Part of a small language model's weights.
Architecture: LayerNorm before each block, learned positions, biases.
Training: a variant of Muon for these matrices, 284M tokens.
Each number is 128 + 32 x the weight over its row's rms, rounded and kept within 0 to 255. Layers, rows and columns count from 0. Numbers have three digits each. The size before them is the row's rms in percent of the matrix's.

# v: layer 5 attention value, 192x192, rms 0.0733, rows 110-127, columns 48-95
# o: layer 5 attention output (transposed), 192x192, rms 0.0656, rows 110-127, columns 48-95
# q: layer 5 attention query, 192x192, rms 0.0922, rows 128-135, columns 48-95
# k: layer 5 attention key, 192x192, rms 0.086, rows 128-135, columns 48-95
v110 098:136121173163165145169114108134132096074103173138148134139129150173152118185082093124101126165186106197073142097131127155162157108121102106069136
o110 098:173191105115105106141098090189143094133126151156141086064124098134092155127133140118107141115100154088158066155152153098111129126119133099144177
v111 109:095137150154175157199102201194060094158127115131098095142164109107207147095195075118126098092114117156147166124084126150155106132086127176162137
o111 101:158124114140123102150146083126165139147105159147127097115077189151124106093122141150117163160153113133118131109176113155082161168108129082099091
v112 104:133114157127150105160131106152114149148119114103172117140103066060159092110115079117137100129162175162110193126078176158118112083127163112141153
o112 101:123125099175161173137158103128121163152137079181124175123127158148127134079170164149100115115157108157111176117102105109098081202109065112178133
v113 097:151104147130099126112142205089123122181135224135117202149094095147067072137095115133124123141135163136102070146148154109135143117136135151097149
o113 099:091189062138186131159165034139097160124144119138140112170153164112148191151086209120126078110157105191115153171140109092115161103145130054141101
v114 119:068144151082135120092121188096140133121107136093158173119177118085144059101163169114119085150168112176096193178074100156119081084166120123167145
o114 113:156122130152165150136125106215152098147164092155106127177134154159083154131133131051174143105132084113160101093127099093085092141111109098112129
v115 104:126114163147105146124082146099176118164196172141100124163069194149126130131167136148119061137175139157106099163142066135165133136144105075123110
o115 104:061131084126131140152142081196168133115129112119170059158182084126135123140131074110205133100113094165142135090115150121114137183094119088162176
v116 102:135136152109195173134147146134130096101115117146134156099106174121167056162129161135119099116157183097114175089140061168149069135112104133150110
o116 104:137119137047076128118083121100117152081069150112169170144092088145101115080109191139081070152111114107116142098081157090122089142134116151096104
v117 097:085117182139161100070210130123138126119083124137175181127127123061115155118092119124130152162174166099080047109144092109143135082076134161171084
o117 095:197118147070190177140105145182124167129143139091090105137120151123149067189105168168065032129098109094145187169121124171066088164137100130143178
v118 115:130152186112150086106065120128099142109120117089094134170153202070171156100144153099145130106144155102128120124192136093192137175142094148144062
o118 111:138057136106153147204164145124192130072139140110160125161116117148170164128040132180154120113102101093098146097086146108118147114095167153119136
v119 092:118094112142161111108136146106090116182151151149124137135127128147124139148150095133069196154132125139093079134104124130135140184140134114063058
o119 092:142102128129118095164144058099136174121121104141129103117118056140133180126131167102118077129081143084164149112110120108087143060133089117199142
v120 107:175165108131121136121112096153101116119144151203159182155155131138133121108124136132064133120156143159013127164178106163164147107142144129092129
o120 103:126091084157116106176150130134119136138082111105126140115126116122064091213108125135184091146137129124198119147077132106133143101128141089147132
v121 103:107082084150104116145158130113126122154053209153154147122151135178091173134128149121175122142170140092118073106076123105123079120134214086121146
o121 105:128180163171144142152104136172126154147204073146180136166146109145115113149156120143133099090106159169129143122176117136172149164134160127115116
v122 104:164180092073088098095147164108037114071093146131100169094138173177133122106128119163149130168123157111159137128098166170169100194164142191143124
o122 105:156114138138132074137118140110121128106180117110175107195104125093114101142141134118166089041152073136093129129148097142131119137091138084115068
v123 107:146101113137132087101080187111176099098146184106121114082110119184134148146149175118119094084214118141159200163104117178114156089128188111119116
o123 104:137181083083111142129113137163108167094097166152148159144126128136100101128105140126153167135040137096088082118137165145097119172145115074097134
v124 109:123135125109182156144108119163120114108159156066144125219136123127172147136062179084147129157128078173175085099173134125156103081139163098154083
o124 111:083164172121154092032146176078111144100099067132121134145106163089160132083104159154113121054030161131091152156101133160173160185125114085159117
v125 102:185115103165152167143160100150172129167109070128087119194109140173147091122112137146078184057121142137096138122120122132114095164130139106079180
o125 098:095084103108100125113191152118126157181103153184159123073199149139085103137090111106133144166079106130123097136116123145118194093167140164153144
v126 099:125120186142120102136122168076137125071139207107127139147120137111137152119115083110129137153138104124150164119134114097100117149140093140092167
o126 100:154169123115087097118106098137102120154142115088135083147170140105152081173121100162105102121139135124111109128148147173223140131141129149105159
v127 108:120140166098111172147143113097173142062132148117118086119096104129144169123183085122139121073159121168113136156192071124155100095134108138124111
o127 103:125135134133183071079135153131134113213109177159056087101104131090177091133136110177117185162178071132108194135117107179100142142088118085129179
q128 093:114145066079131076082128107146140164100200162148162163061067121165120160157125142140107145148113099118203133160144107143078152175174117182123143
k128 095:124156137111199114135151167187128196097100132091179126188130104145120137185155107147168061127201137091100181126112164121124135123126148117084096
q129 103:144165183129132095076151113117084144076161132108000185146097152097156090114176162164151141131130086203160085091105128127131063132120178133103154
k129 103:102164124062136184140125203128103110095121121174178187128108163086115110108143133128149145160106165089169105161150146135106151102133129116150147
q130 096:173159123119095110186094135097103098134126163074130158095103137073157138164158126131140134146142058138079059087080137040201114086129146098132110
k130 091:143150105102110136171100158144128114136076125134131157100113141121131184182156108121136102102109085140134153139152115134076122112123136151180133
q131 091:133136079127217065082153144095176100144119084106118104068128131170137129130043133113140157157144148139152142092116100204139165140140130101131191
k131 094:126133112108115123122133130132127163210109103112121135097110086125118145108125074164170124200144115130128135147145108165120059159056114080144079
q132 097:118142084120102135126115153131077137164121064143134114135147115171142187082135161108169171092178124120132109123141120103119088183143053178086072
k132 096:189142135118160070125127149130154151112133117083193117145131092105096161161151122110149134094136114119157111141162110113171164130175155097126116
q133 099:107148098116089128098103121057139121090148210165075140196092148104133099188132165087098088068123097126125066127142114163140163097120200099144164
k133 090:130172127127183211166068165084109111171142156181142091111095131117155164165133124138126113088098164080139158166098123099104153147109074102136146
q134 098:141120143095082122141137193095118109153126187140152133139094130088123132105172105079081122122127067093129159139130148186075110093138133117124137
k134 096:101129136105117111113162172098139119157133180154115152060148188210115073128126070128194160126065162058092159112119139091155156155078136154142069
q135 099:119143138160224112111150118101147173092183069153215110176105134141143084050181119099117160131115154136155157142154090113136139123154149115129127
k135 100:082142160152117134104140127096131083107177062121163115137114057183121112096121138110111141162062162139144095140191112057128134143150111110084160